Weights of a small transformer language model: 9 layers, 7.87M parameters.
Each number is 500 + 25 x the weight over its row's rms, rounded and kept within 0 to 999. Layers, rows and columns count from 0. Numbers have three digits each. The size before them is the row's rms in percent of the matrix's.

# layer 6 attention key, 256x256, rms 0.0531, rows 177-255, columns 128-159
110:496482472504478474496483505477498455503474486495557450522490447485487507495518512468522500497497
107:529483484521495485489462487501487513554497466561519465505524476474489488545477506471519504507508
081:501549507493494491498531524501515515495461541463423470514517530523507482487486450498551496472494
104:520513504528483500519413506523508484496478476508563503491496521473514519507488514545505504515484
096:449536517487454520507528507551516522513496511447435520484522549534540553492456504525493484504511
090:513460514543513528508485522532504472504490467476548511510518513520505504557496498531508496534511
100:520530520501463507525526513478493504498491480495554542459488512507521531501469497458542487508501
093:476472464523506519487506481533498466508517481520530500489470518499514505485467490511457489526507
093:532493500497543517511521529439500482516485472512557497511510483537485507514504478500505510493535
116:514481502505505487485463548459516486566498534515572495487490498547473492450506502502489519499498
101:516539493493500498534509475493523573495549518544438531474481519481480491481487542467508507490502
084:495541510463484513473514481484548499486465514486440509493510448481519494518486499513541485494504
101:495527500481460519487480471479517480518512496512462493480521523517501500501493460472471505471499
095:504495501480514501474499494464482472499521505510473509501470484536491524506480483483485522481512
098:535500483535455478510454512468455490496540518514544527505518522462501530510491506472509503513504
091:488539507497459470469490535479525517545456529498426464498529511492484506472492509494530498467515
096:478476551540480477521497522544512527494471501475484505477511450524500441481496462514528490492514
087:511552482470507511466519531508533531500469482521502492484492468538505479508509494501529482519522
091:492494503486446534521521471489468491496518498537511484496508508467539498481528481450526516462513
103:499497490544461494512439544533494504543517480478590476481550531521496480484522488536503500522481
100:528551520471479498478474487478495486517512536475489488497506501510519506491495489458491519470497
100:552505499489486502533444502484491491504510496489507476497532510474512507523506499529507512480469
108:513477500452495583497492475452477424473502469537526500535497494527528532504497511493451506478491
111:494482517514528468495487498515494437488496472449514484516495504505494495482463470531482526519507
091:503518480509533506507450470507486489530505484485504516497531494475503494526494495531490513483524
097:506501462507473478514477512544498497506481482532476447493541567487466499505517509519494481476463
098:480478479461460504478525489546490474490507456514519464518507489531496482535509484495505474494478
102:477490499451498492515486507526494532476544486505479511472543467509483538499537506477481475525501
094:542496476491530492507489517461487523483533547537484543495489554484511505472513519484481527474466
088:495516498500466475525528485514518497487435470505449443519492484489488487497514531505521452492505
101:512479461501487463494501511472522498488490494495510475531489555471507500496500520485534495476443
088:503541487500480523518466481488483513513514450497529548497529493521532483518441520490553482506507
097:492502515538507541497479497497481491496457491483518526512466454506548492500476470568511490545498
093:491514504523486489526525527474509494511488526418509495496516567537524530489477486529500516469517
106:466519460479504551451523513523522505490514477472482514510509483522518513526486500511518471524472
102:448489493531433469497510527564520502518471495493520487494488515536498480494489505524485478538466
098:504489516512503455452513521479505488476486514490510421521476457506468528501535552498512511484519
099:487485488481563525506506513500513508478477507497496491493509493455532465501495484505529511474483
094:529454523500508502546510493516501498459513476510489530498455485530478525527511528501445474542516
105:479493480467514552504517470473520471492500492483483505487504519546499527529464491480492473491505
101:509446529505466556494499493498497473463477512515488480483478523465533481504491497498501505517494
095:510508496495520504527485520444546497525477511481520480522472513530496450495523489504496505490477
093:491533488513475511577499479511472502539514504498479519502507539502505502483507501505499500462475
112:466527521522537545431543502501511497483466497473488522521466485531514498514476515517521509492511
093:494491496517511545501500540453483507529509509518560543497466535521501532481506464510492519486513
101:507462526499488495485492534530499517510478560503501490441503526524439508520512513490526494540512
094:510528504485534507532501471479482500497488452482490496529499489443519525520494474465493489462509
100:481524505453545562469488480455491501491529508499500540464502484502532522499448510472518517470492
090:497505492536498456475524513518487509525474513453549474486497524505486462483486489483534554460467
116:508477509511507500516439496513468479538520484521552475525492501481506464504487462515473529495492
095:500485519489498486476472507525531444504497529493496447526495496485479498489519531537430497509481
091:504504471463473477533479503514512523484484494515482465467530497472541514443505521474501496482468
084:557469517489553525520474502471531516525483527584482482489458501447507466504498517513479489508508
106:545490497476536444538456503450556484487502483510537492519453494472466487512529526539495503518454
095:510491505491492455513456484523512483493495530517487513477533497475492481467453530532452498478519
095:518516505465500517486522534448538479496459509484484448482477514557456496517504488456496517496467
086:484496497519473453490501482534464498552529495541521526525532532498469492490464496530472510478525
096:515503479455464550510470476453503473512545510506496498534508579474492480486500480494486515464458
092:492515527487533441521490506540491505508498564459464538459508506530499474458460484551554490460518
106:523486516503439535555477493491489465491484512514515451464541541521521524499492511449491511502478
102:498502494519461507516518506534518480491509483485506463485525519532502519518498508526474486519519
084:527502515522492469498500525498465533495529529486542514504469532551491488465511495467522518491479
100:505455477525510487528532520513498504506518486518496528503472511478495513439477554516487489487471
087:471467495541549517504500475494460514500539491508533523493484493482503515501490480489484539506534
099:457487502453512502493485500526510486494521526452462507505514481483515508502485505535479469488508
092:530514522468488462523454488476525486504481542498479496483485513498485512468495547506469503484483
106:492502535519503579485539489479504468488455469500549478517524527532502492524506483514555506506491
112:474487473470482534488523521491509503481524515512494493530482524501516511519523502484491494498498
107:523474528504485453568478486530500521483501522479459511486484525469510510492498496510462484514501
103:507497490531480501519462516500494559547478505537577556491486491474539474488485523506510507517498
086:494552506474472490494501517500528533489485513485476495522499445473516475490538507509485468494486
106:523492497492507534481552485500528465470486495503532475511496471523489512536507516492514487516516
098:482553476534484523515505506496528506541499473504492516526494483472501468492508482495517494475484
094:463508501475511461485513496516515493521526483488512479526481431488462480493519504478486486497518
096:462472493539516481521475509520482520526503501515481514506474524498511492471502472465454520505506
106:471474460521512538489555538497524490502481467488539492509482537537507497475509502487537487502474
105:505514484511502556477517481531514520501479513501474470502557480517516489501482500513527480503503
084:489528521473493482457484504495548481488490519518456497506484469504481488518484500497482497527504
099:497507531462504529484479475516501478493518493478438525502519488467514537514465498531510505502515
# layer 6 attention query, 256x256, rms 0.0532, rows 178-255, columns 128-159
108:503474499525505533564488462484475485473494472574496469513534471481491493509510497520480499511488
081:493484497527521525540513497516439536484517515517451477487525513519473484500538462463526529522514
108:487469504517496505531479495525488458514530472515544475492500498484499526503504520513478506501520
100:486555472520487485462497460523457476509490461485436521465489490507502542497489497527476513482505
097:507510481548528538499511519493512495479522470499556489499487464503530511474437544526470473510459
101:501506475483498480512500485536477461502530455476501536516515509512515447533487499479488529512545
094:497522461553507493495502509525465527536518517466519519529491497581530503447457515500468499527494
096:491502492518518472488511514466534485494484497515527457500483475499448512483479543496483493471505
119:488473500508538506474494556491535480512508519499612538509466489487469532497507534481533524491518
105:491486503461489464485498481525497512507492504510456495522495538558465471501530524449511493521526
087:503501560458508549520490525480446528500534460495486512503511477484522513520469468484521498480495
103:467542490498489528485474481487481443508503501501482482494527485489489472543494485470488538517548
097:495520511471491485531521486497488483483497523502458515502470487522468489470481548468537491528528
100:494472512510469504525493478536482501520533480522494525525492512478491510503507521508484543506476
095:499518520543498507461483548502511511558509462513495525488484500488465465509552508497501547507505
096:500504563523515502509504504502501520481508520476518528468515532498519533513492492538510468525474
091:483531475497533511484517498486499493487519510516501455485474481476498508518504476473524506480556
091:522505509463476501463491506496562506473494522496468476495473493461480519520480504544526501500464
107:485489484517518480480474521541509452532502482497572511454504475488488502526509511519489554493524
099:480518546446486541485480479463495472509535519528494533480504526497488496519555495469496508493538
105:503507495496487488565492495480467499499542478508461519487544559491472511510526506500486479504469
110:514495496468467502531490491502472438520479526497500505541463460505518502489455487482483504487527
113:499456520492515480514516485498517466489505560428535485483467482531500518489459518525490512526501
091:473496524516535524529498489482510492491512480507512482498493485526509480496508491503515473489498
101:530486437515507496548469496538472500491492494525477484499551497506480473529536484497515541508545
099:539544477487489519503489455483490483506500525513518467532496472462549516513530488483479528503528
102:511512507419494496484508472543503466450527506457452512548506489499482521522511500498473505492497
097:463487493475501497494497500472493534503496506553460533529464542495476482463521511463499503484501
091:535488448531515470483500523504512513505446478529481458514483482469498477522505473525517497488530
100:506497477522480437511502519497525530503456486492486485509463542537473463466517508491493518515448
087:506511507490485554554460459505468494521508474495504483539505446539469463502493500479499534503517
099:515497499526512522573497539517480528515503443535554518467525497527524518526442491512473464529510
095:444512499519488476465504529499509507495475475464523511471493528513473530473480489529512503516470
108:499536520483519549504499509508455474539524459513498491531534472547525476485518474462488514497566
106:515478499505495476475516487547501506474481551481519512515505502475579530509483497520509531487505
100:536467512502501504482494511488506523519495513528531497522487498513488523469512557489491505511507
098:481495560492498505507488503490496518498486476502519518463540522491511504479459504489504478507467
094:532465455501490496489521491491483500502514529532450490535475516505511488471524507545483460468557
110:472535473494462539487497486515464463515488491454481485504524495578481488451482484501483488516492
099:531492512498475519531471503485502498511482475510494470495511501497520487529514497490468508521517
095:507493467520556504500500495475540477538494502498567450504470501518482489508512485490509516487485
097:486489483469482499459511472533470555532529495472478532520565495483521513522489497511472525483477
117:491523497530487524477509521490479534516494503506482512480492495547517518488468534451513482510527
097:448487523510480527459500538480506516499512499487505515504477495452524542497513531462496507517502
102:523501506509494513507497503545447479501466501521487521490485471493480477473553556494512519491513
094:481467497472459468520515497481507493519487495486464495520506504500495523517514497566454494476484
103:482540527451477519510493496479474455506486501500484539480544500531494496468470499454523480504516
090:465482535500516521466502509511512545503485536464555497495478509535496501443477514496521542490496
120:488448524486521504501482476496498467486532538512556504488501498448527547529490479512494508517471
097:517483463532509513458489499501498490510538512512538526455499492466512539512492534504491487478481
094:518533461477499490476502487487545480507507546494468498546501508478503519522507480503451528463501
086:509491479557503508502474517473470474505501453553502471478486470469505449525538486478505462486514
108:499480473512500476507484516469535487496478491507543488521511539480465464518490522556502478467497
092:512520490511497484496462476453524473517510519460526528484505484471523482526498490511558507510505
099:506524457460494527518511500481510440471478498536508475522532497519499521508515483482525501526535
089:456472525518512483455502477497468519524535508460511496502453476491487496508491485490534522504502
099:533529501500495514520451514482491496524449495498478504503487507477480461528505518502495531484484
095:491515552495522527526508503475455540496537492455494485471500528514506540494494506533508498506473
108:505511472499504525483502472509484460471492520486497489492525474465515537511498506489513517465481
109:517505459534499486460491504525503485479507462491529495491495472522515545517479497496463465508503
088:511512498495488492474512511512527541528531509473485527452489558515480519499510550453516523515517
101:492502467508497454486512510479505546478490530507457538540515512485521544478462521513484481464501
094:508489492539494523523528460520544529463454484488486493514486509506497498478480522507519487499455
101:483500521484528544497453465501480465481511451478476480542494487525529481532516444538491489518475
096:495500519445514506492468475482480429491542547501484541492501519470481499502517487496490504494504
105:519487488550524530542489519517479510478469453530544489466514485534505473505501476512497489521492
114:523532486500489525490495513490509525524505455494483482506480504522501482488525537459486507518480
106:521494511484469472485505443528480475473503531422423467487510550494520533503521493541469497487477
108:494479519524461496470484501517474495530509459507526520482461518493531521514493500502503488496476
090:494492512507494516486494502523502515521536463534512519497545511498517535523496463531488482458492
114:545515487511508508502521521499478491492496477517535425505495443550481495497496524448527490510558
099:512496501523480443503503522482535489510523486495533526498558486546499446548477488509474486524524
097:512491510487536521458466474461517514459537545474522490547495483442516515534529496532489519478451
097:480473483516523494465504513481564513483485545478481511544479512492503497481500483531475513488464
112:462515460524523501464520532500488512495503494507489491525507496538503511475517487480500518504517
109:528528481523533526539495495527484525485491472536488494494491492545480489509498505527519486472522
086:484522556462480536500478480484489477493516525525516510500492434511530501484511491494532453533508
096:508521542476499538527490474499435512482509537488468505511486458453540488496525509496507500472515
# layer 6 attention value, 256x256, rms 0.0409, rows 128-254, columns 128-159
097:483547465501517478506498508539527498471516473498513495482504488494455487532467506493480454515543
101:466488535494517498478482528526496508487536507493490469470487485487499518560512516552547527516480
100:514508432477476494473484509501495491475499513469504482512536540508522514496509489474526506542499
100:511506459490528513475472494518504524564456505536506494519512485521513502492499442499496497521499
087:504493539524532476514499520499426496492480516518527488494525494508511559461504574544520478520516
101:535488529502502500524524506522461476520494545491520463519496524532488511480525523516472496536551
092:482498489464504482495516460484525484481522504532508544497506477525461501489504458424492466462499
099:523510487503493474488490489521511489517535507562483505503513478457499497483509488500488522506556
100:474500456472513480486504545471542542501498509520482474518520521517494483505509519533503471483519
104:514510504490509504452496498499520461526521523493501445500491488464496501503499507535511517512461
105:543514501514510490513515504486506452514550516478465473543547465500526529501520527458507491487493
095:488492475445519511494501441507488493521488481479500502468505521543477524498482495475495499466520
099:479505529498515485550502510473493538517538488518502496480488461476490504490531510484487518492506
105:463486502502504481444518531505508556505493532531490544453478526486511452533472531498485491513498
102:523487515506476532407507456521542461524532497511514504486463492471473544537505498487507526535487
100:564509543504522478458467504501504506495485486528517488535549513516505457511484448497544435537506
094:531491567498477493489500489472465511492472477515539547517472512485498457519483502500456518476523
089:573524516493452489474505479491390480544522478491495506475486502511505482508544541504472487523505
088:498489542504517485491527506505459470486539516510449472509547508475498540501526516519532469515488
102:511490518490494531542516445507497483485529511560481462498499491495488484491512493462483478476514
106:531495459522462498539497508494509457494468460493507535514492479547525509506506506494537530505512
104:509472583491498499544521497521485519500489507522493513527518516511498513456525528487491514479509
106:512521524515507475529515489520490497500470509510476510451527548455496527554499501465512498486504
110:486481469537489537514491496524528538475497511467542518440459491496520503498473456519491514502507
099:505492502492494530444494498520470525504499503540484541472543492526519498427525451495525480506504
097:499470542473516482506474509507543483493524509551495533462498484493502529549464429524488490515519
093:491488490514435455559496506490456484485477537514484485526522515491490522488525506452454462472501
088:469515514517532492490532475480452467484496514520489464535479500525524489531521500525506521475522
092:499540496527520504496507500508469472496496451541480467508496497479476504470490490492502516498530
099:506500522486512509514494517503496476472534481440493490481530509509487519553512494523497485437520
106:504519464494477531531486528504479505512517447534512505525509453483448517541514543484515490477497
095:485479507501531500486512493528495518488485519444502499495503511499504479449550490508457495498545
102:524540493497481508493490517492483548506456478464504514473469470547534487545524578534509497452429
096:530514485482486496488503505459515478511514516495498508544477518513518475479506460491511433537487
099:517478404506514480471465506474474516473514522481495491512504476506494513466525528511535522462503
106:529460532488483485511490564525462488510510538507499463498497490531530507463533511517488508483472
100:478520485487496532497475514465497528528484478480510489500510542498490492513544501442508504475578
093:514480535502482509485516491499533485520503550514509497489461520482540503492492525497470484491512
108:475504535513525521470471487437539551513469498519491496466499492498510519548454520568502506460476
107:502492553524505517478510429483465527508463516515499461492507523493474514482527525436474505498545
094:535515496486521506493484482487440519467453450499530512462503524517506509472513536464508432539490
096:544500443491495457532484531519495492528537510457500517550540512539531503473476490473490521500520
097:500498500484512472483489462452521540533512523459512506531476520483530516499491474490483520477525
101:501499520510514502479488512494450441492492542528512539497467501472522494557513526450546535555511
100:526483520502492498477504493511489494516532527490523515494473483503497532492543483515514517491512
098:522526495478501498442460504504530535512503485516514535470442478543486458533473489515519492542510
102:424475525476521531479486510493521456445476534511518527473481515462483494559494493516557492486514
102:482475501503519512515502519502516488526487479589499523538530502515520506533483555512491529497474
099:473496495496495515544483515503515531499491527486480482480516489528521500455560494508475468530505
098:495485484534516499568495514500513483491524512453485500493508506481516500494473531473518521518455
093:487501530477505479506474519472462485500549494550492518461505487513482541454505462485509453476500
099:527508549488501514457478423455510492498475493509524524490437520508462528517493478497498490503512
100:500501497500509501491529486444500454539520495470484490532485530464476484525496516522529491534444
096:485485486471510494463527559511533489511485550460454477524538457451505467444519473530527529492496
103:547506473498517509488506460494465494476513466508500485440536448485511521466509552494509498425462
106:489511479504489497503539488495512493521506488445465460510466510476510487509492522508465514470467
098:507506538486487530547503448504463466495452490484495461503482490549489487487519493455489458468546
092:497532451486512524457483506516513506507468479539504494490509490487539470514463496527507519493541
095:502520471496500482475500485511558500520533474499505486492504475502502502463489456485506473512540
099:482482507499497501472493492456516516511459470491494479490554502477505556492501502468488500483469
091:467487470507484496505487477523544447473505482562488481481488497494494515496485545436484548492497
091:471495474498460484504534528512520468481482504478526449499436502477487457465512534514488506494527
102:470523515502496493475502496455527492444462515439507544504491476454538524497502502524537508509468
096:491502501482492487469490445506488460502516442527527484504492499518510457504552497522466510504510
101:494506526519492502472475510455493550492486484507511473507488509523511528489506490534501490472460
097:491500500531497499491518526483509490514485487473506511498514460505522541503496533492494453525444
103:508509516500519450502481513560465491492513506473481434522512520500502517477496446485481500521532
088:480466557488517500464521492528533507530491514538515471462498471496511520541467479536513529554516
098:524521484494491495513507458478502509498465456476497501504496517498472501505514462511482481490392
087:523527476466514481462501463513513516492485487491488500492562480489496530523530473455506476501498
099:461479552533488471532475489473528532481469492512524527496492476499514513498489496507523490488460
104:533517536494472496539494525492520462500501517455514521488479487463493462479509465517514472503507
099:555499506473542507519476491505531513514484488518508515546553455514513501478447427484507489497515
088:444483548492490520493494496494492523512523506491502543510533463488509489508498524488487553524522
107:457515459505501525503521473510530466476526472464510465546486519513506515494481493484488488506486
103:528519487510507504497464525462532519526512505500479502502518478517499508509522496510539500490505
091:431463489511512525501509523517547523507575519552478510522513474492469482510507474507470548513513
093:484519515511499482506512529515545522506504493518492482472473477501449482498511489534497476466528
102:480513528499516469511523489511490450422490505541491467506513442507504542518473509500478512462513
101:507486535490505501531473526509499505489492518474518478491482487484485459524515475556506519504536
108:531499504530485477489477478496499482499489458463523501495554539472520496509506503475489502559421
097:476531478508486491545558488524513465531550484471470501548514549500494509512527484507497495543502
100:475481485494492526539504511464561543466499509484482499451471498469522479481535508545529476498445
097:475499481482440514538512509530464487488506503469542474458485506528517503503512524512511471517538
095:491507519489498493501503493490512488516459481478497445531487463467505540495521498493452531475489
100:514507509523524469526520513506525518522487495487486504527529521497493498439497492491515484488492
110:507514489499527507508503509496515518510547485462509467531503474500558512537505487538522505500517
101:521519495475479492446527507498483492462483524481474510483473477490492483562501491481540496468503
095:468518487511497470527529484528538470475507511482509491534479453452476480467480492510507521477525
095:517466495504480515497511503479508479510485492534529486422439504495518511519493507542477501497516
098:511492455497449493529525536522489511510516515517477513527517517508498468498517527518543519525516
101:494502522492516504501489505533512533490521511541467503490559529470501485525518502523513518552508
095:502486486502526506476491514469494453492507533503486517499505530509498491501477442447498480450491
099:515498485468492507464481493504541538496533482492474487464497461472482513560534445549540521529503
096:474501509493515492484514464522523452456495482523510507534486469481479479497498479483496551492482
099:524481512494519497545499495506498499506469514519524532511448481467501475545454450515506518495499
102:500491481472508504503498502473504456478465509519482478536491543530474478503516512521505477508541
100:481541493506492474485534503482435503480503497519501479519434479473533454506536511465523502482548
098:517480498507475533527506495505492490540432503509506530486514498529502488513503506512506517474483
096:463499541449509513541473483518478515499516512514505485491469456506492503481484477542540535493526
103:508494451486467502482477475503481512501521491521494487448515548511511481475502432475497483500482
096:544521447490499495555496529537475534502526518472496530517493497546499474465548487537502447530502
100:516503452541512527571534488506522467464490471494488502512526462501504488508487509506473505514429
094:519503537500507506451484504539497580519491476477520516487503467525525502499516523519528482533463
098:456486528524516529486498489446464484493484497507483501503525471478476524540479507493513502474470
105:552509516510492466502511477484521522519456482562548487478437521499480542456505506474476492473480
093:519514445457507502501520501504485461517487531536503513504485531501499506489487484534511493508534
104:506483483483486476498517506477550486512466509499517484551502485542510461489499500492502505500499
098:491510521526490491491497528491498491529509480484481502513496461512503493547463554519509507531496
107:519506456477482502509512505482535516553498499517483454507505491519536500480511480512471512462550
093:467537532492517510486553506486497487520509551502480444504529531472464546495500492507505496503523
099:484497532477462492484505529540495464477548477496486535518530466506504462534526483519530497512454
100:479503488510513502461513504496522527506528541482454524464510504493493519529489460524522475487500
113:463528533535512467505546498513542498484506525469522522547447489490498497449501500496487482511519
102:507507553481488520511504525498493451508514494527497503497513497482532505488475563495513484503493
101:485448480475510513492462477486478516524468427507496524469514477558494503435491492534501515471493
104:471462456506476495485535517523472540490525512503499486517506528506502462516516491456476462507499
097:508492499500491475501549516520561495533513494500506545544485532524544442464505459456460498457520
096:499505521495535488509468542511457507543528559536510546470493512503517520568501472497506498488533
100:472477501485476531480504493557523474497538464545491451489464437508486522490497483493520544509482
108:496500472500470492483479487435472505511499510526502486470502488490503526450510504536513516482506
108:525527490490485513524485502484524545502490541477508487493495488497491536521498492527480449534512
099:500489496467500468496492496506518490522526492557500522493499509495460484530452456521508496496479
109:478503515511487503398503474517481535504504488478509515516479494525530454546532501519481503530458
095:540515513503510488471520458465488517491520526513482486500488508478506504525529513503472518451468
097:465481494516479514520506505528554476532478494481518493512460494485500493518462480531502519513528
103:470519493519466499503499523526496451476477490472504473492467453478483517518507505510536537478533
# layer 6 attention output (transposed), 256x256, rms 0.0403, rows 128-254, columns 128-159
100:469496514474468479507508471496546478523520554478542530503512506494547472524552501493528467461498
106:525525519470522506485529532499513509469435484475510497526481509538473507524498482491465523451511
098:530492497530535510515507522436470517489503499508510541492530498491486516457485468508490476487478
101:512518451484533494484478449487488488467516485482508491525483473562489497503502502482479500462487
089:500482495479467516512475520546472488501494497515497508493496477459496486528522497488496483495474
100:514483484546453472460468525529502507529535440525515523495533501486547529516508528501510518505467
093:499483491487505474505530536519500503485459493488505495531509519512523477507471509525505522501511
101:478482500499518570501485508541556487528475475455534487503495519541493499502497489496528496470484
103:516483506506546500527467464517501428498466508471502506471462512516492486505527514500553485469499
106:475480508516553542537499507460496546488534494485494507505496480537481497518490522513489505489499
108:467482512475484519503489523545488499508499494520528534514478507503481463498499450518477476525446
096:504502514521500498511499530494507477512458528500489519500527510472464502505521497514533495473492
100:494449498488513475501577516513488517493471512485502504493483547484510519502505505466496512531498
108:473535476524494480518475494482513509508479510458500512512520497503544515482496472509497528509501
101:493523513509525476505520532478530563532459472489483518520520500523480556518473471475492504430496
100:473511499513459512451488492550503480492495513508536486504533476464522518515507529539496462478505
092:485493478583489476539484536533522528528564489467489480539483520482488509487512477537562514526497
085:469466482485505534503517520498525550504501490495534492517524485466495514465464500501489477516495
093:486484490501507478544491516520519498506459519490538537525534510508518482543474474502496506484465
102:454493487485515544505472523523503471513552477482497487477511488488510498490501493521495513504520
106:509490514505501543429492508520505529532521519509499487526533501505483457494486483524496529544513
107:484518478509470518476523498500522502550542458495543487532478480503491483519511524515523496507495
106:476512511483493499501539518470510483512499525490532498509484453454475500472509471509529443536483
112:492566500453443479492524502536563495493494505482506513478523471513544495488512535427491522515509
102:500499481504535456549532496462486537518475470446540468533530543496463564489489481527490451487513
099:524519519461485508476486507535508491469473543485501476465508514482534491544486513457497491497464
096:488474504471512485509511522501520482530503462481507510489453454454529506465483515508540467487500
088:478482466510472521483489503525544504511506503486550475500508518525528483480490485488516521541500
095:458469532486497482471523520499527527504504510467579533499526513508559528475496508481510499484509
101:490521528476508462499529572487500490433470500531531506456523459470485493514490476494462470530495
109:478503524449495460505491465503522493525522489492496520448436464460525476497479495481513489487492
094:516545460478476480495490504460533462499482484537504525517491518514496522508494512453534490484496
097:511521524496519459480498497494486486532488522518482496488484528463433522484500479509547507540504
103:501503482529513469550465476530507504497523522460525523486514525463518467498501495479496468480518
099:505501561436535540506512518490471496523496446464534533474505545509523533487486479502467498527487
114:503523464514467525508499492504513512460527471522531506462493517464494483535468497457471469533504
100:483480466546548507544507497494482471513527528480495525494528441553495490446464511554481480526493
093:493503500494526491519441494536466479494499473462490480500488515490503454490505486487503503511516
116:491532502493493467493532507520496505451520504508480487538501511519463541504517465477485527534477
110:478534505538477484480464493526498453542512475516519497524517468506513555489500501524521508469477
097:469500533515481517522490492513461484471528522480500468496532439461491536463487479520470475475481
097:511502512467504555482538484434491538499509493529515500472456479494485470500520487487524493506491
099:512527506525503506556507512509493499490545484509477502488504517552502441465504549507479523503499
101:514494465497509517510472524528482508488485464493485515519500508507520472459476457459448507500499
100:504445528500492494489505491495514515551521502538479495500495519484498523469487552477479456484484
105:501534478514496522487525436505492527474545532513527508513547488432472535471494501493490507507512
105:523507504483573522535496500470486467531495502512449478524486506511443497468500465506459516517540
106:493543477502500526494510463501496522484468559464461515511486521518488505504522449502491528518492
098:499491468491530474494527525474536504511466514511539487485519498509450494476460493490513457512529
098:494495492460496538514574468520544515486464518517471525468502536492491478526497491497502515526541
094:483486501481480531513521476526508509501480484451540448505497498501516519517466539526467483502468
096:496497490494517490558463524554481492493535504483448465526496478508483462467511495495496509494471
106:492544483535511475506494461482465535465528515512493505526517528502550528481476496519477512475496
096:531474494495534498527482517484475500449484436529527461517473535562485517509479518492494504532478
103:500508545467459471523482554505490513460489463540510509509498518461483496505516499494469507500465
109:492515495490491489481519477531493505474515479510518517531456520519514485524496498478545541508519
101:480500510495519427477425511506522462551532531505529489472509483488489479476461508487548438493490
096:506490446526519497526463493480510484507518479442490554519495513532503463518517499487506481472530
091:488495516460456484497494504498515501474481523535560503502548474527507472509500553481492482470476
102:487528530481516489508539490514514474512488536491511495509472517607472452483496477498519492516471
094:466516509504498504493523504476509550496494508477465536500515503503504499475515470502472530466513
096:496500483500478517539475502508483473504519508526486530503492509488510479554499531503452518445516
107:526481500537502478535498517484444488485509526568475506525534536510510492464510510512467516471495
101:489486462544522501491493540469485555526496502492525517527519548483477487497506477514472504493501
105:505485506498491475494516460506500480488517504488499448477485511531470474484524526483504509535514
091:500515549463459481536498482539465472493498517512513487435498512483502496483516495494470516545476
102:518471552483521523474486487485496495488519473519540542493522481497483500489541558510474485478503
090:483504481491486495499505468541494473485489488481467504484516545502514525552510489450488537470494
100:505511521518505477510496522479487517481523507499500486486478491519543502503479510503549481515531
089:521527506483528502531469544475470517479529476525510509530497481496501475455524559539484486511494
097:483498484462508510493506515489482491497475547462479472479512499493471501478510460508507541526510
103:513460513525489501527502482480478520481543484518475454506450472512511508529487520515507506530503
099:528495500490488521493503502524485474454530517487495507498492510491454443543518541506528485511501
076:507504458510511458513558499494513528508484513497473493497471539495502493497495498517525566479523
110:498503504495486472490497513463495520501479564496493537525500502508482485474543490504533492457498
101:473502465480512480564534481502516504476501528480506496446513478476497488496486541553494492538496
093:514477469538543497469573513484505526486442514481489506505530538522516530505498487499487543478532
096:483497476467493499554487466529522467500515536484531498470527482478494495531495540485510509516480
103:466447509477489486495511567521476517468487504478497486505527535513464492488537513512504540522492
104:496473504513478506456522498484488486489507487518480477482473501506517542530496537494518501513506
109:488524510490515510488549513529478511484476541497505545522484439470512517468499465517502481483499
102:532463514534510484478444520465488449543458518528543485496486479495547492523484494507507480448503
100:495520480525510461533518471473502515500495503494508459477472490535491494496503500510502484507547
104:496479458518494521470490483483490524526539464507493526492516520488471495495485499509502488510551
099:485467529484517497477511520495485532494530520487513530524439519551482493521481529480508485428498
099:504519533477475463512479451506460475484538508522548509494503457467498513519526512503491497464480
114:503492479469475547474515487511506488489505508499545521496505505531491466518510502495515486511466
101:508485516472511470542503522476474484482509477490503504479530520482442534462441477501518463516500
097:495479467488501488534499513480460510472541485528541493480518531507472480504522486505516525496517
094:454515517438519509475493477537521518471511504465451496521481491509475485501528488465490489489488
102:514530488473519523486487470449497503512500515471522542479465493460492542515464495457512495467503
100:515486495553522521446514512488506508507433517528506535553542522490501543514484488477479516480496
093:498500565500501516515521497511471481463474490477526467512477497499529511442471477535481482543487
086:513519516477538487499526510482549497500454508503533499518485502506477526503495516449482490502509
099:511510515503544516492485510473524533529506466506465474540466536531475470550525500517488538490508
103:504500525501512504502445469481477499521508486496459479488454512480524497507510491485507506504517
108:510520475517532496477484479519502489499504543473506545546498503503528491547487500493507500477499
098:470472475481476573507515482498508536501497531444542516492532543519468512415471500472491497488520
099:512493504490511506489454561464470509513517502483478500505489492493480521509488504509493492556458
095:508477504521499510447506482457497538502513491483481486528506561485479505523541604505507532502523
101:494470507496507489495522484487520514472490535497497497501523484476518475460508526522522486488528
098:562497513481472514497470491456479497486510523521532520457527476408500518527472529465503477487500
101:460490537520466483427464534469481530500484531531491484510509522509517529513529455506531509498508
098:501564486470479454543493495511493453499473508529510490459539512466450507480498483473488484503500
102:474516502484528450462510523543505492491505499476475551546481543513495497482513540505457520535487
110:473467551471474505508525465520507508535528499468454473498459495483457502523501473519549489507475
088:502480471501524518509453505504537515505524447486476519508504494501505500502525519479509488519505
104:522495505515467477466496508518455520504519531555485522488498514426494480511505492530507503510512
099:470546479486467533507537474511475524465542544503500543492532492491489540498501476497453543516470
110:516498497485467464468495496530487509465528517493541528507480503510493497482516556476510462483467
097:499432511521480466528474490470484487497511493498467503504476517482529507509557517498496500474503
106:530494505506540478496516530411502510526442521475526462499512540506479528536519468493519492485490
101:511536498484510540551483529504512472489501487512533469510523484505532507481496530482485511535519
112:530486498519468495541485513543446457539486490515469475504496499485492527513565503520522546499469
102:481483496494524526500502499493464528497534508486482504488483478509433482487474456529477481485504
103:493523506500491514501493502523510537497474504489519517482565506489465491496528533494480523495526
107:497577461467473496506514508494526476462510457489533555469521466461533532468500483490477486455503
097:536506491524513492528484500494479501531518479526546464482512468510489505519520496526513492491513
097:533486456459522542484524541477476495468492477480511476518491487473523524509484514491487491538463
102:498479488494547477462546517481533564501486473472485493530505524553484512542506521497493545475508
112:512495500502443558521511520551557500477536498498537513493483502517517495509473555473491508468497
110:488494487513515489516488513469486481511509501499482500489493502461482555483513522505553454477509
102:514480492531535518512504495527542492484484489518535466469547520517535449493523540481522497509513
108:521537443534507498514475490489475501498505492497506483527538503522485498462507507525474518462507
097:504474557552492469535478504518471489498482462516487514525471543458506488465513469520507509528491
094:496504448488506502497493497506519515511514531525481547515534456508468537517487518533490531462484
110:514504534432511511471508496500524470521480496500501496533451504533481517492476487494511517502481